{
  "hidden_size": 192,
  "intermediate_size": 512,
  "attn_scale": 0.177,
  "init_std_down": 0.0558,
  "optimizer": "soap_variant",
  "decay_fraction": 1.0,
  "batch_tokens": 32768,
  "max_seq_len": 512,
  "doc_mask": true
}
Each number is 500 + 50 x the weight over the matrix's rms, rounded and kept within 0 to 999. Layers, rows and columns count from 0. Numbers have three digits each.

# layer 4 attention query, 192x192, rms 0.0391, rows 111-159, columns 128-191
499400506467448554512578515573498519500542513458474461475485563451561545422423446509476431480534480457522496576484533458611503632480482512569473490503481464449415490505526442522437474481574443
507528481399451448524495480443482534427450532540553505540441481480462483458490598513484604473557493423538418516431559527489485495467494523482506566550450460512466528416499584593547469484515496
508428398552497576568482533498560432493526532493490399488488524538503527528526478462495446500501595555615470443456607397474514496591414502499442479529504553565471546517479493523525540578552560
426468425518487587533628483528623490518471473472497457499566520469553508483499469569497490539489452533489515455463581533469506511489529479487492521579477516405412500431428432533453425509450530
444469429389386567458532472456499509560464527524496488503464469529593513485523490549543531562543505466510556543528403512528449477519486448578527484453463525464461493547551565445477485466529446
466524408459520564543435470530624525460457517479610488539473622409435567464467492450378580491504504393502475557410525559464407540516399521493510450558541542508521494517561412600501513499472538
504514493491473546522518441512416410393483501491574458461527506497530581479522508458516561545550463490546490514587481525425565459581495516502444505501449487569478515566493553544483477460486600
461547468566411568502359574492467534465470486598463478593438536499452522505491531471495536479451531593521505503444508410480464487564483491398513503560490533472451453562453459503463520470524473
459541447447592506467475492423479597486399454559461496456553537465605524461500615490451539514528522636469456473441523455518402452517495548548461460570516528499577572410514447514526603486542442
562491480513473533553452513547497509515404512550539485518403497557479438435493427524539418442527453461528434432538554503595490640491578498465457400580470491479535473564547493506534454442454431
470544477515550517398619504454524571505549495535545447521506562565599465501492484519525618538551446537557493455452434467465481526481555508492527508559571503510451537456457467491462521500543487
493501448487399498542516595516446522458500439503493548461543466656509507458491571434508486565439505349526553490508507498446479485489507458530545519571488519577570476480498499443417502523513473
479550508430440526416537507537521572544483516513537509617541476543462514436463552509481481549388519451465443437517562494556592493430411479517480507530497471453443589494464500485463516576492438
494576481511564569526493448473491467526495591546510390524469525479467480509538511472494550482490460462501486543515454585414444490490480439366539508432466472535477491422524483473386522548583530
474497486474518524503472436483579469472504516604510478472486541466477507453589541501527462398468576478533607454568523452564520463445555524452518454550521469521479548531407531487567511504497473
491494627504445502446451465386604460518371487388533482537473454465500478544507501522447491433489492603498477489422531520471468471477471505500607458507478472509410377469397579472511579460495515
486518567437459457508391446417535437529511431470556522484479476447509552512551560426583537572532522526530634483478533513489476464519542535586441568513459489393534510545453532477469552565541532
524465540501523565510535507503490465478471459515462464567536500523484493509472509529481520529501485549476456522582520570453535429459589535513580418507531483459490509531465539487485460463504519
545485490539447514491483501469510535512530440465451600540579541571501449458551455472499456464534442540476476573476532433615498505486477550473545555537449596516534463480448513466500460526486442
459480478532499546468496562545539457486521483436464534448497491517554513483509516562451521523423459560560459501497488532541510479458522480523546575540442497444421526561440482556541438509478508
569444557530489480498517473441501551485444448481477469467517499573427454521481449555505489473567530497355559472503457499539493526491529515397516539458542545552593465492457539490482498580466496
425522455473532547501478540453490476524534445472493499477504436467522526524533492394458438501462543493476422443440513474530461494442551472547523554521474483474438524424428441516516528472525463
486506497454475478527396472550445393564575613631481500475403519526570565490520583485615543532582510488441578575443452415413557480419474464580540470522469441457470501539445474457425566511510487
565496407542549526497533530435503509499544510519523472648487594531486455541511501461486504557507489454516420392518483434511537526550486462441451490499593527432553540419383550440500507487546515
514497503604582581447471498578467546498481480429474503480469476461446521501458519449434501384497516406493509426599510365669452434515480497493445431556490494516468432562540498542461463420473533
497465530507450585448532510488493476526566452468407465519481525513457486482492503419508470568532552574426557514480540497469536481504517527493514478469502458550511545547509503489498482525474458
501519460525494440552532496443525526514453460573540518529513497516397467479458432432446516519487486492462523484497457403491484583522515585447573448578525559533602499448528505463463496474534535
496518531482451472519417523450447563489609431406464509557584598476531444507456445556486438460470489550474572478500524493550516386410516469467463542555507519536480550441542511501510449489432499
459514476488582466501509526476518497554443532598485515575466440477447515537455540508551504503607532508537465461517471518565537492564623551462421483499507466431532488491408523328513475496507503
516535555474517530537468453563459497464476535579570518541469455498487540527504501536557475556554529455576479564522522416543435463543531527495481434529460452449514533442486482430506465505495484
453468424488511505475499557587519501485495459519583509480546506564522505511619501470524509509489558467485440647520526477492517486459512469535514550497469535486490526514530515543471507566502402
447429477487457493587486452510446466513461552472505547571454459481562466452633520454535479549414487472518542433447405576494413458457404467475522444474463560470545441381500456555521534503514437
482496498519470582496496493485537577442459558548551504536545431492554455434554554479542481532546440542537450496482566494458490451473519459516541492477494370532524548475483509507414465571466466
450504482469512507478484547583525509440531515397536469521497447556498557533533451452534521482567475519503514449462492546557431531568497396448437481447559511531623488484465547519468502527532506
503478490440532524517393488531559420545558487557494497378512495508535458442510497546508435453493438464574486515552525472494464622461527454435483565436490514510563445503525489553539534555503503
497509503607515464491476488477394467477492485456494569531485427561562475519499556485531484429405501578543436468508559558459521499625514502416467426511478605571546558415504531542427489482474503
455457595505500389394467465461509519418352433474495468440545401560531500495422495444537493446495536546467447538475538507540480507454501472451485554455489479509601512507535475552441492502595477
607469591526481363503477503526505582545520500467451520605499425462482460474488482551494534497475577374539475545538495447547511519464405457482517443490535566574528535454570556497524449573472484
517494548387496448550505586501557510491456485471538629481439531588482447518499537529539482505519554545479549492445544450516440477511516474545474567566503500485388520437479474545446521435388478
463479479498587437430481428501507473556581420490511409446462571390474537475461444490427525557492487571494511475481577485474514499426465473544522466547528544516469519537559507494506463521491564
502500542549587442471454510498429522451514497516530504453418419468496548489604554501527484424487507439528490392417398374474593577527520517530531573414539520460516415498486537426517521523482581
468533439507393432403538491421417566545533544433495530440522489583596596459512557496460525535480512516356526582411482460495507588554461459474523553482527535527505467411509504534506517518537449
429456526438478487513510517507613463494528489431514519439494599522575590490482539476420521524512519562445500588381543529563491477458565543547578401509446545594477531511471549550436513382532515
559419538447377589514448378477510552470427461457486400598573485514583427381511544490429459469511495403552521473609539564568455536505497460570477550579590521478533543443487579629488495514556500
578503473506538422554418494555516478466640552510470440508553552449458475545493455574447541590516610498483509468485466457506481509431487442492539506486440386518514335518418459556535517553438508
469584448453539507449552539517512436416496563456577441449557528543513466547471537526513498479554532460460549478506533584524560470484500603395488510520534522511505532528446477574449494523455443
464443550472449474612469451416475393529519474562537443449523521527482545580464494512468471439530478509478525404522509606469543451536582570456488505544522532511502449521539502491576426436523520
465516450517457516443579520450530420545464447531530492604533505460424460488469514523490489499433474512502548566537547479468487527517521461490487449493536500547481447409416553458521506490550423
500529496438535485444477573548483520472524456467548479546518488521483553465448451575436409516491449453557503511529456580532520468554523438484595465464512516473486516470448528541595456461543449
# layer 4 attention key, 192x192, rms 0.039, rows 111-159, columns 128-191
511471428474517471548493509606578463483463434522523519488583538479472505505490587467548462463445512447463515593437535537399522483538375515527519424420486516433529448537535562506567471587461451
474472524499495512544422480567553517479480527536562506494540496440511538496511483480590506525538482514468510453460539517492528383464597466457433508519453449611465492497484541474503543474452552
480491478493523544488462530438482499531538453541520497416560474539360527519549474538524455495404483444490518551502464541522544528490453492501405446549448416540506494374466474511500489507496480
456506550535514511436404531489479479445430499511477508584484512523516547483469559560493512479509556501533577540510487535484529573504524453507509566471510613460462448477459486455513520544510424
472598491448434508502476524470566478586430536531539461538517525470560507617473517494516523575452424498425536461510469524429477459604527522528557429447487526504465547464522529514523473494515460
517507455537510554511447509566491548495471554551477519614576442436586514477504549454458529513426454495556537488507464522493502526588447493539409455518470525521556438461575508499546525484530484
450451453522439484402534492485454417456526496467520463536565375532490521473389488468515443470460479502515527438550521486472522525501444584543549586458496516514496385539447535515430429453548561
543550513620472549497475552437434448360475516537447562488502503407472374529507507491463544471518490513516383533475500512503508570497374470474551536522584496478464434539556479410489482511544533
431502462498462486557458469491420583507512530582504439478492485462556534484445419570542500495434493549525468485561566518471452511559492514517504430448448526536637461467577466535564551553491424
522443552540479525455442514548539450558511519499482484498620397445511434423489500562476586570551421508588487473543412469549549481407460509544538489465524566485473590461464479508532539434577545
495470559553468463559510501443552423511511486492458446473526472547521452601436496518484507544514457587503545500489503497520482485510490538489490534492559512509506494530514457549504524502512464
483566473465548586490490476478577527534525488525466557541388542510538487485488496495471552461532431533482413471463528538522505452562471490498556476500500542453443457534458576559496418516497564
455542502445494590476550453526514438420511568446510517453493530468492570472455512491540444450458538505567533532572393521512489554514526550543500436439558465490482443470443498507541491416530518
536524564489473474379427530468472482543503557511511460438527519478477416491491437496576496504484475476432536357536442445562470516462502421479489464550416439452521523487422444472470456530542414
482530494512465552495465522513410466469542562425455455453494507474553558451538453515540611447412423492485555529559407533549365519465442555504581499525535485531603513513528520526532556492462467
528469448444483493549478535536469530537512542414519455450529535622572465450515471519470511424523493471469563440480527562473521488555546453466580525556488418558458464479491436455518422472457475
476520472548448445517454494456509440423504491448477493434480533512480540601449498469484395448542542513476481552470475463545453462443500531484421567531483479559410531540555498567499561493528486
460521533470486459516482436524525485553527492517440553421492459446512531469517542492478566504485569457513482446489457478491552497534477527523515521528462502464461455504517509471468501466471486
529541558555558503519517441481486464481554512418522491487530479543500484515510513451551468470490447547521468492483523469432520496428484529471519488513561498582447519486486573370579521481515519
503507518457540536463539440383576511468576437398477445540628527547518436548508476410521495550395479594407586560503594473553430500500383503450471471448521449552512514547561553477452591539447617
542461570363463553569523526417398479565426473535443550385449401487604560517520557538425554530647563457500519459477520464465468493539550492572482566550422504523553472392520531470514454525547428
453500430379404538521469534592450513522449522519587513421500500545519494502462508474500464574553543485487456475454559489495543525436520536490440410564472541514501505425468479405507518482583470
563450493539542470492436568510490542508557546532413439499535557437623491558494593519497470521533524516487482478429534497447492439495475503540500515385487509544525448437500428498533554498535469
445508532523522496488461484426596497510491491500548445568564618534454548527441547438517545500620540530501458484550496431519363464467504517549433503521431425489437455531409515561517448600469456
495567553533521534506505495531553514464551466485499468556485567522504547535543446421502523482511514516548529502493434417569506553415441557430517509483406477484435555502452478437513503434535507
550511525519554488515511489535461535513503508508517546497520536490516517519499456462546489508485476473545501499565504564497519511510452509478517479461477477537470479560505432457473518479521444
588507474498570478468464516525481499513577423490465494551608537549513524528514423551536444485432488571475488477491502515509484434503481461451412464526440522508502459557414535554572449464462487
625513425536498576552474569585592557521504489521509444448519540553589483454457491524386507491531480615566513429465450555466577512468503493466489525480487467508482402532458448520585523416506408
509543495489555490503559489548584490535486526478504503567538535513423467507496496530521455474497443510545532530524465581456577536463539562485547509506530479562531476437515499544446467456492492
500559424532546513477383516534476542455551547477489509445525513496534499475463473468517517458520486532533513506470519503409551528528465463520494476497452505450478501560474553488525532482489496
487574459443510544516452516503474562478543456551541525472552503486600499518500536494503347436528459491468443564513507521474380487446498478515509479514508514528579551511527468433534556435485489
509520518435519535487498536478487513568479478456476484525558466532544469569578479517588508531512556506472533517482604558572422436473464417465473522512414538530494480472471589564426574463516334
537477455557502543574402487529482531449563559514446541479485582534455485495509479551532470561457500545520481513503498517567499491475527488456414440435428479509577462447530500441552439441487493
553534590497472494496595527538541559455516500497503500462524553478565441527515566487439496542558492431554564492569572485522430440498536444539500445501477466448444552468472559536531428549486595
504499574442471440423476473459443506459462436499511623471639486584540472390540541580533448478508443499563545436448483487548456483456509538480465500503532445445465490451467580463417427478559451
533528539430408499561433492535559452455603483461436471466596482436587613456547447512626529476483500517490501422431480455489498517498500464474560468564482492485560440466573468458478587534369577
552523547478463581526512491549446434507447548541415495436592474541474511503498456552491504546504435509462466453487499586461532533490410468467549575447471491497513506517538467542495541450572456
552521494478541480470492455570541504499449491512496473499494483465494435386457480432566566516584467425561469481577523445459502528451519444526568479540560474489445496523447606494461491521445518
492504480409562474515465466534575430522491556522501552490435410518673528493459476596481504400470509488461466487511489489576473597492514450495497581393444518470496460498510461417599468564449445
508474559532460516398558516510426451520530465447473532612558509414483547474548522392472457482502507564513468431481454542472438518437491526576448481566607428518629461486490431489528520442535494
409466478506537443504582552499520484383503469385522389491623466501412530461483490458542472480506444476502490454481543550493453577392547501508563601525538506478457525385496497520550469585566434
512494395538521535455476430479545511512527510554468493542471638451437455512559517552485493537606532482459525498605575558523432491508538529489503544454554442546534427491434496524551527520481442
604460469502612533554518441511564470496503503464438449542463464470562515480625484535438495504492500547447556533450495482525430491512542555552587346472562435517510506532583546521566470380478507
538423573460453481505505490548525501512453465505436533464559516538536545386546524555512503460403577482549527440443518488553483517525466555421533629500571550474529490523444491485478526475500511
527512399529427439514531537465571535541534449492521517511446553508573454527453530559519488425576517497409455524542489530523568502494452569538491505467422430486416419553456457571515453453552487
432527431526444500519480509513495459477561518523431445540492534527524486452545466498466490414574541485483555423515488515444528532507586530552485526384488559491556550486528523546427507458528539
485456547432490466503455452482457518508534429450465538507543473499484476482603488536459512514425546516511500523593539404519544615468482500436426496517553544459562524593572419588538462465486462
502609510563462476372487522403487516520576514515484514531533492499543441494465547463463516563560518572494514507566532510498536474498510486418486440475510439532486544484569489591462501499447467
520491577514512464424469498488467494505455573498490459485555538551502523555483503453534430488570560515543501476435502490474526630506460430417553446549450479487438470399484512557433508436477430
# layer 4 attention value, 192x192, rms 0.0391, rows 96-153, columns 128-191
421452554510517523454445522514500487473476480541415552495531481444561514416583375518483468592474546422484430443516428478483515497403589486502501429571503480473483483427513491447463555523524520
460500504424477500502443494538618539444627471520543421524556569420545578547552502538502456447495438542438397482537503448517595489544475465560530452460548455474552465544470523472543486451511530
494515590434399506448435399519530521498490534575450486483565491479378498574537418603498462419509520465437425469463580416523523602489441568509505518594533474554441525630577491528563520484529522
511438571457491543503532547564400425408510491474448524516530557508515545497491525524460444492527476462528508544498463452435523508482492456529549490500490496542421516414567454517562504528493489
433487484519518517446468426548462542509537479528547461505454457526427447495485526520513618488585528478524527505529487520439398521532514610549509442551457511482514509548524502550504484433525550
381475548489515514501513500538440385591570569523555495465480499472570543492544536448464461536559506526536489530510505483498486529545495547618514504499562506492500411469544544497516477492534499
490496579464505504498578539523503545385460532585532457551553463514547420486484545506471443492462500494539506538534484503451474577543567484542547481484478407523502516427498514465554458514538464
524586510539495391534465537479562463478499533511424522490581443405524528593463540529428476510545470519542541450589502458467485436524414513541576467509555479540502386489454512446504512447501528
601468545502553523480502490537614457522559575521443415487548495460548501606510471441544485430577506527545469569433529437493566520540473508497556513504415461542487556484435465509548499494447472
550479463456464551486345498421494471434490468408530484413551552514511511544497528487513572539584513395519429492514437506536416509456563466514562492516472450531443527545525469457556510586467435
496475503518488482471562447453499532463510541473451535526494442498506443496517549480401484532549487531552537509534437551397490477456486494456510484480450463416520429522551521498533555499559523
408521477542466492513496610546584514487556514513506459563483562499501477552478515458543451549492440465540550502526448554525589433480498533442507459523514533521511505581528558539492490412530537
436529470597472514438484575449464398529549533607510529492468496464531467547512470526494552540460501431551521525535441466501472551470475494571522456582419547487492571570555460522454476491502453
497556524508442477480471503526499433468518486498507493512500454490468467401524506426577483473457468533529448512510528382434532577498410488500490533510575467449585565414505611600526457623463475
493556453435467486513478545584548483471523504507428535523520512429545561601497534561505415543473412548531522482502636553559472523510458432547452504473435527440429490505481521571532577552442500
540529489472479599469513485578519496529485527418473557580477524578564508460464451484507535466465556477494509480507485504518450490440532546472413519483563522469563468493504569525507495426581496
536496544536565434414479526531481430469503465533495539472506464508438497389463539482493488465568466527459536527531487459554506567444512509458505523484520428380484530538448442510472562543556506
584541464383457481453426504501510549520480572587525497458522417517525489470442459500404477454514505505500525452508491376584565479496502567457555500439502559489442517476563528544578462536445479
533471577534552455518552505505373517487468487538561536459418574525503462516572472491469489412526536410490515507513525448447513476613542524586489532491556512485461519513437479521463599498543529
443528531524510493433525531461514542524590577536458462535525558502441525521508409532540550503545505536474493539488451514482506445514490438521504507452548409452508501505398541508487498509456472
494512505498561441453477486514566511492474494479626586494499470567539472518480506432541452510500548547434466471501528484567552573506515500458517446511468510466587532554502558539445464538527519
475507476469518478460504451453442473420484482524522472499467505530505402548466518444535456421507514420481586521546503555529465479490532537457484438429488425476482452550433436498494536481419471
505547519566478572547505391449516454479411482481522566534425568422467420480451543432541534576542593458561425523597456541455500493479521484531548498479535379449491501463407535500567473454451566
494507462510512531567525583533483511501487492400501435492551536499529525468514477533498510490460484394491546505494463591504532492521512449462535499526515521535546527531433511497479522517454444
491511562487527517476486635457493438534528500573481402479496421492424391500421587596514439521491459530531553445468546527541453487551508476572455530523517507448494530537498487567521502564544486
520491507515536539554472576543466562433579469532506531531514511507512524495521399491483513479550601511461530425464609444465512456596459589594452490580443387520500520552504503491383412503461509
479502526495542410469509486402548535466489511470560520576445516457390468525494418421469529377528571476521458386519531589516511593564468496499495522474443431511541525435533496503572455459447573
536545504488484550424420483511459472478464457508481567475568529526515472471457511523406421487507505573503478463464535550515433501489429457540399462563483608484438471516530469529497535476460499
514481509523466483542532480557538493536477473435497504466433542545504523558464504518556470445495483579511534499475476568524519473511542459498481548422467538586540503474543418504458489666429513
549494583423507475552462434569496554538506526562524478461459503530592506480441510444447566498404509512438503426550475488559493521507535446444459557426460536486473485443522463521525437449479457
521539607492513538499465477383561503505464493528504449540545559537494443464454477449548474490455490531529477491490507519522468489525512484493471504515541476526502562537441473479392446581487424
523453528507559453548539502555454514471458501437480515483423528477386562596531453529408514533445505592524436426383460435522492418548551518477498525527473546491539437467492550471487533511561537
550508549492507505459415506524510512513483432537505433527452467430526469516439518512576451488509570558475544478482591414543417484492571534516463433468488468468489513582458515500529494548503552
487556497466508527602449417513463473479453445491561494527457554522611521545458447440512513500491519481432512485502576469468528564522477528551439426525532533527431530551576458520513526538560508
570576565487471527526433366660493523512521467508456538474455490461459444504444506492507430475460521463526573515587432537525525520448562559461469519474435542369411527464556457541436466455496437
521457514502476501448560462542464405464461525502422561526435543575466524493492470395490510479486498473507506598540417476520442393464479486514489534517478542540565551456559382626489527483483378
455393526395465484387535569520495495534488487512538511455468444486570553410542531443499552496543548525545598521430452477503520525458463552473508609431527547444470583488522472556530447450511538
457568446502579471544512599505567468561458453480460537546511533443429520567440508419542493530393497481484503451444482502501453461526474460433533434551513469506481495505454475419446539532506470
586584539612531533524434476500469523447550533509459456553479576420458566466565555555567401412495506426465484539497437469440455456535416441406419575441466481429513541522481471469521430504495539
396510487526499396475526496526496473414495376454512540491487458551548555548449507523561499487646456589512552521441499505530415563504448492528604487544486383572464509484455536531568508460544509
543492472446529424587517603526446488453485439502538507519420505451553536461419494525555529489459517513480474458564471527525498504477446511558474539637492494456540581564435512391457408459500596
494495478396506550553551505478495474486549428518585587497560509476560488503442519502574539483626487432555475485558598609542392459459464452401487441523518510527429399585542472498496436541451555
515528489572441480495530445578517488409562505502384597548519516548534484445466518505471463506503393577481475449421519604421496542403522522541467560464522450483506535545435490544509504498459490
513551450496521516595493386476523524528411552533471476459475535460499536513465493386554468507428476424498456530452536485500424504465475493474510506581500493439489488521542454521454537495524526
510512504465496583481525508496489560444456479552531451514528417569550538519493427461448539533460463470476490464542513502565452409411538579449475571399541511430384483481420631514500505557516486
560493584521490421457654556442525438531409501557523487563390513439510458527521429410549522468608383440541379620496472541544430522452531524604514505507558515453444478366523531475472559542611483
509496576460529434397481508582481470497496553578507462447499580563543406485478408489529464432493531572501494553418624457501545429547492375537467511459410521554466501502443545521400500510564526
456459471506506443551446450508401495527464475481496488544576502492473539543558410524552531517529513515577625385452470528525537534507513506563499490442538511430495478371506439440451479479518474
534516496449528511406479406560571474536487478536483453429559489427429511543547518569531474484607536469518517483526552427523495531518488457431496513592541491522542571592544520529466454489449523
522536509495569521522472584520508435545474573498548520450540486618501515523444566515472470379493439563514455559594509435516521590487452428513495496403548483571452424443559556446570515454448489
441511481661458447515458449473559504425498434528566441496519518586551489542484471486517530444540516459544416534518513499557466409590529506509509417436498437538530547535472489504515475477490451
550533431541543513463589416491533523499505501503541530511481532484575556530570482582437464499462450435493543474538452590468499435486412595509502493376570448473526464503462472516594491509456540
567417465484543460536485495463546508456558505488545555418531606522528608570517489443453506528524498497455518489474478525418483468483509466547432509501476450556483436558501521488546458532501486
441463534539546522567490472435401468571461522483427504476500457528462467452544629488560574505436410490523474545519458476439401478483600493502577513530534543509480557483541387567614373463521471
460518503531589574509521471477593533501464541458537562482469487486517429458539421431509551500560518448593473392506528403478603559488478515482551418521438533505527458557475511530486490388492536
501501511519458566435439548479437517510588529568502519556472545416479581543497476485514504431564492469550493570535497392489466490505562493467478532419544505525557595435506506441535465540490519
449527527496565450439512491556408498477522492539374382529445432430453564336576465475587566578379526465457475577578589504474577514531550562422470412542574505506493454534486472413453553519460608
505423482548500481501439563493560520432541539543384496477524523470462512545444505475423498572468485528494543482537502462554552445564495489544491520523578521456577564454495444536498460546507456
# layer 4 attention output (transposed), 192x192, rms 0.0484, rows 96-153, columns 128-191
583475524593489484463486517513459505462524538508517495548443394575514544504418545526486496461494529565486489592536462478471455551445478527469466487452482506484466503599518405514474565457432535
499493489541574497515597487424501515503409553552470522445501537515529484522534525541462576439538463539511505431464516484515519528481511457391569501501512556464547522480500577447496459521596544
504484439516542522470452492467555489522544627427516434572484567506487471506405461495430490479503484547483440523524537406532582487482416490510471460470501452456522361437585549453527431542484422
452494498446582418490602512564469467444554573506553496456471526490436556467532476530558510538565431472526431479504428564397490435451496450518576510481542530487479455523493543510564506566514454
501480498490465456523518506508585494482485519548448548562543515483462567511470384448488434547486455484530539456562458456588439449488492527531467524495435494493478508418544442502466432463485546
504565492509555464531505461422560391576443517461511514494460443518496463475418466534490480511516500578476424490527500488549486549491497444478577470449484478543496571539521544538463562530489451
506471573525476434430593540440431416420559506514445542461507514532524525446466520464557497559509461565440520461546473488572525482443506482536522494475580495472558510517497519509470570394505514
504463483507511501484440544492556535518398549468511537493563404537594491517484473482528490459508458619472530522485510597544482474517483542481607441477519570480588505457447557437521517522505486
487461433515531568493476526470588559536505431436556494460482447489466442454495516485579532513455510514497555486429583518542463493472540621478558434538499486488437579517464531473404516464510521
474404440525515447515558434522477528490501584650484522549487458469503535585576545472506525576508545577395466542543395541470546464559494413498527547398464532455453516527597457503474478410459461
495484457449472572410480487659484529455607527481491438497547489487549557499515505447481377532563465544435518457560426500466585451466421501493407540414564504499518572478385437499521511442545517
572483479542555424574496430482521542588443504523500429476513564583490516531500497505524466461497525451589485503557528411456522575485506524512564577457544555567524525462537550544485548574530632
559491576529435459417581510361576581435414537526529465499479580484423508460573504482516558467523487542478473605575451448532436500559522519543501512555455522501506518490535571536549542481537414
504416513503568514522503489522552511524486534508493459477480529547481477496489471461491523571529490529459485506471544479567415526568535563555411489525471540535429496537559442452473478512482447
446514459519549473438481504561472563523484536456598553464465441533462464508510464441533508493419477516462449524486419433455542531431456498478534483484599498430478530509560428478589425547504482
451554471465505450503526587508479500502573491473519507493514587491484507556527569468538480497569609480566504524520410520454484456543478496585514497525489479558453522506502499422462498533500561
490570553423418537535449469518381473512532475530447423445512558502529478540475517521534507585481528561465500533556577507450548443486437441533430459561466478597390500544536495458493430445517440
496449552458526548492538493441488589556547438464576511517519582461511487432505462472521489515552462470526596544485484552518485502513496512509531500472545507495550493494535445509550508535492520
488595431490567516558626460513476416571494485474386520483475497558441519499507478489472596428437457579427520535550496545561519474414412505527493488465535467509509532501394426479485493484406511
513477530439584546462489414476567570565525503583477512519502542524501489525527502476561499499478460608424478525555521546534481548511514530507441538497452508504504475590456537445533456481527505
435462434530506550560479581455410523479476409579465399462530415515454472494499463580518575480399494439514498483513584501493506525519567509488478500450510492540519571556491610526464465530448502
498441448473562560548512446534523570439480557479480498548424517595508556499508523457529542521453524412514550442396476542524522483519609462546507554522473575514561515488516481484504494482520489
498437487484583541535431482493620466502439538550389446504490510514542500542516473535569396542532477545487646555505527469506462505528527562494577487556358451511471494431488470523543466459514539
484496494447473456453562570484526561544487482513508479515493553508493521515459511560523537492492514483483505396468519490513571441524542404456483577472515477506572531548466491553495507545542508
543509511458478490448561483510523546521444497432540544527538464450508571432474467490480511488418523473461441563530468432506561484646541511494512453464561442577447491574469553539496540500464413
485449539491500504479556479546537447536497499458439518561531534542540489508531527619532524463510434550456539509518528516411581613477534459403514420452502556577523499450474599512500531549523479
474498478498446496608542526525437501488556538519455465519443586581609450419514473474613509485470507488498566489505477477464540530519526502514457503513404486539540524431434473485375459538495500
482499534479499425545439414514509479469545544530483527439479423467506512407515478436439501449472491504474467536522450484463542538470424513461488416432529481459477510453497492412541516543514476
516542468479488519468567541493477538493474544479501547543513483565534508539545516463487567530559480425461460454539528416457554510504448555461527522554477529448497513525453418559488423472546453
495507481428489440518534429516441449496539484480481540568497554528486534464506510503537484554552514522472459465503474493446508494477422460503511493532488505448453504477449505463558495437491520
586575552427497485568530467475592525502473519522451479530481502537565482541527541563490501483481422489590492434494600440550532482530438525571452470478523442431523467563501524536567451454481543
460493494544468495441546382466465511515508447519547513513526418524623562564504398482475481461530414452449595474527483496521472547484497472574524449457474467595562479565484520551530531464447463
464544466559555389480498433534502502481481573448507495473583525544452567586495519544451515536512431506539515456481510507454573421469417417440477457512564514573569515552447524567495556528495506
540522566572493534445502556438553501487511512424395573503427462527486527425466488531576466512489503480505452540564405498498437559405549475477555451483503494475446534440438573475485556514569506
428437461570452457474510549505462522486545486622568540519542525538499566433548403445454505475465443515420585535427541497452466524522417508561538493531505507526483427564459525454422516443463520
504487512525463503508496509416550540481527494555453510423419454503472495450546480519506520474454455401523519531490475473426513624535532399529427459549546611409622492479561582460475504518461554
565541467520546484497513470525430510476472470532490432413494524564602566505521490494511486507546492518471443474484501502485468558534506434469432473434438518595575482534427500501494659506589517
517394565544458507568522431471497510475522489472450503545537531518485460392506500501461464538499538593486556505624545535517540460530495504583399519508577491557433487552416483501479426495495479
539487522495490391455511527488458454517479482494539575410509536575442491470583428470485530508497490460556549476552432424481404515482538559416523517466548541489587527399614467380514596466387492
556550506498464559500442440505650538631399550486488478533532524481425523540436505539417564558484560455502520463498557540550590397469489544525414423517498514575517540532454514480441554492533487
529475472535467596516511447492468417564478529586518559533499503596495467518559578401515418531508467584406537494438491571611460547461511502545463446521442563541475412456492504514509553438463471
566503580525546536446398403452581455537469436508480447447542515527467496508555435445430440500560533445447433588530414523543428472462478537513465537503447517463494498427500475436548492489407466
480517469524453560493481561518500495556534540486547505510506452438488495554541472541543505479467522503463530470432476386584539520569519451466498435562591519452584493546623560458477515453570589
534565559599569481545545423471488454565576552421488512476475483573557535566490583528633538467526447602538528489541450480514481543514563523435526431525438469509511498547396483479569440492434506
496438534523453450536484484413437447632495503461458464474476483452533484527407448533496512412567525599425517501493463497492518603485541465534468460523471524615587474519558514519453461543539472
448545477423530566553441541415434517508424505511526480584626518572509534544487497492507602555567509490499595511532510546481467473602567451527421498588383510536506492407515458510433439477482457
579511386541571447470490577509448512518464510530517571531493466457502572556569549476515428554457534520524481481446429509499515496458453486419516526510514516428484458561530496480486502532538443
590471563480458536444561579450527499461430504490576466501532468449486452447427522421530462544483545509433429514469379496577459515394527459449564585433478509590543524523519521524522542551452533
496522583578528540639478514437540439463525613568440547519467468497516472507507525446570532549456421546636442495550474553435379459447580533520521484487393434513459472423492469452533505553429472
491394506502480485454438432456445519478533421519427460526436492372487528486493372549469505509447473347477433460500438553521468424493519545545523444587547485432534521553524493565534361483569564
546505598452521481495479564422466482505561507501551481543553506493422497523571514464440376485520575562473515468544481518590516573470490460564419518554582455497467473474484500480489474544432544
426437483492558549474391593514501450536479474562507455520493369467466473511470515535511512372436482488511425483456530523472540503533580537457542472476469516475410476589540458536529535528502516
377556479442463550569538503537513510523534515517497453578488447501512413416455478496507467465557529558547488465520513516429554521476561498564487457518591509491527580462529499497509591442581452
607512507487527497487418411513602497440491449545546459512434462405582557515511422529601399489566536491394520454473469521519476577388460532545509472525474390490607444476487524403476532493545511
443474559546493425499620534495464477505518471535495424489531515501528560511509512532482593529468459494450485589466532506476426527535525502510520503407517547410515543439436501528549483591520453
495538498513502479539499504510517474480532488447449427466478488489565463490535488463476521517491558429437420452552538513534518464569505552564520567490404381532544452470411478567429510470538501
523504542471468564578511464514557485563466585464430535489449563532554532462541532486560451557605500412468500531484496462519510565433486470588525637593414500527401541454457479513486456537559528
453537513469540564428492494496485501590469565485486462547507404517420521538429504596422532512500539530603418496467457503492583482428453477480513442322505546559404452566480567497569580503616548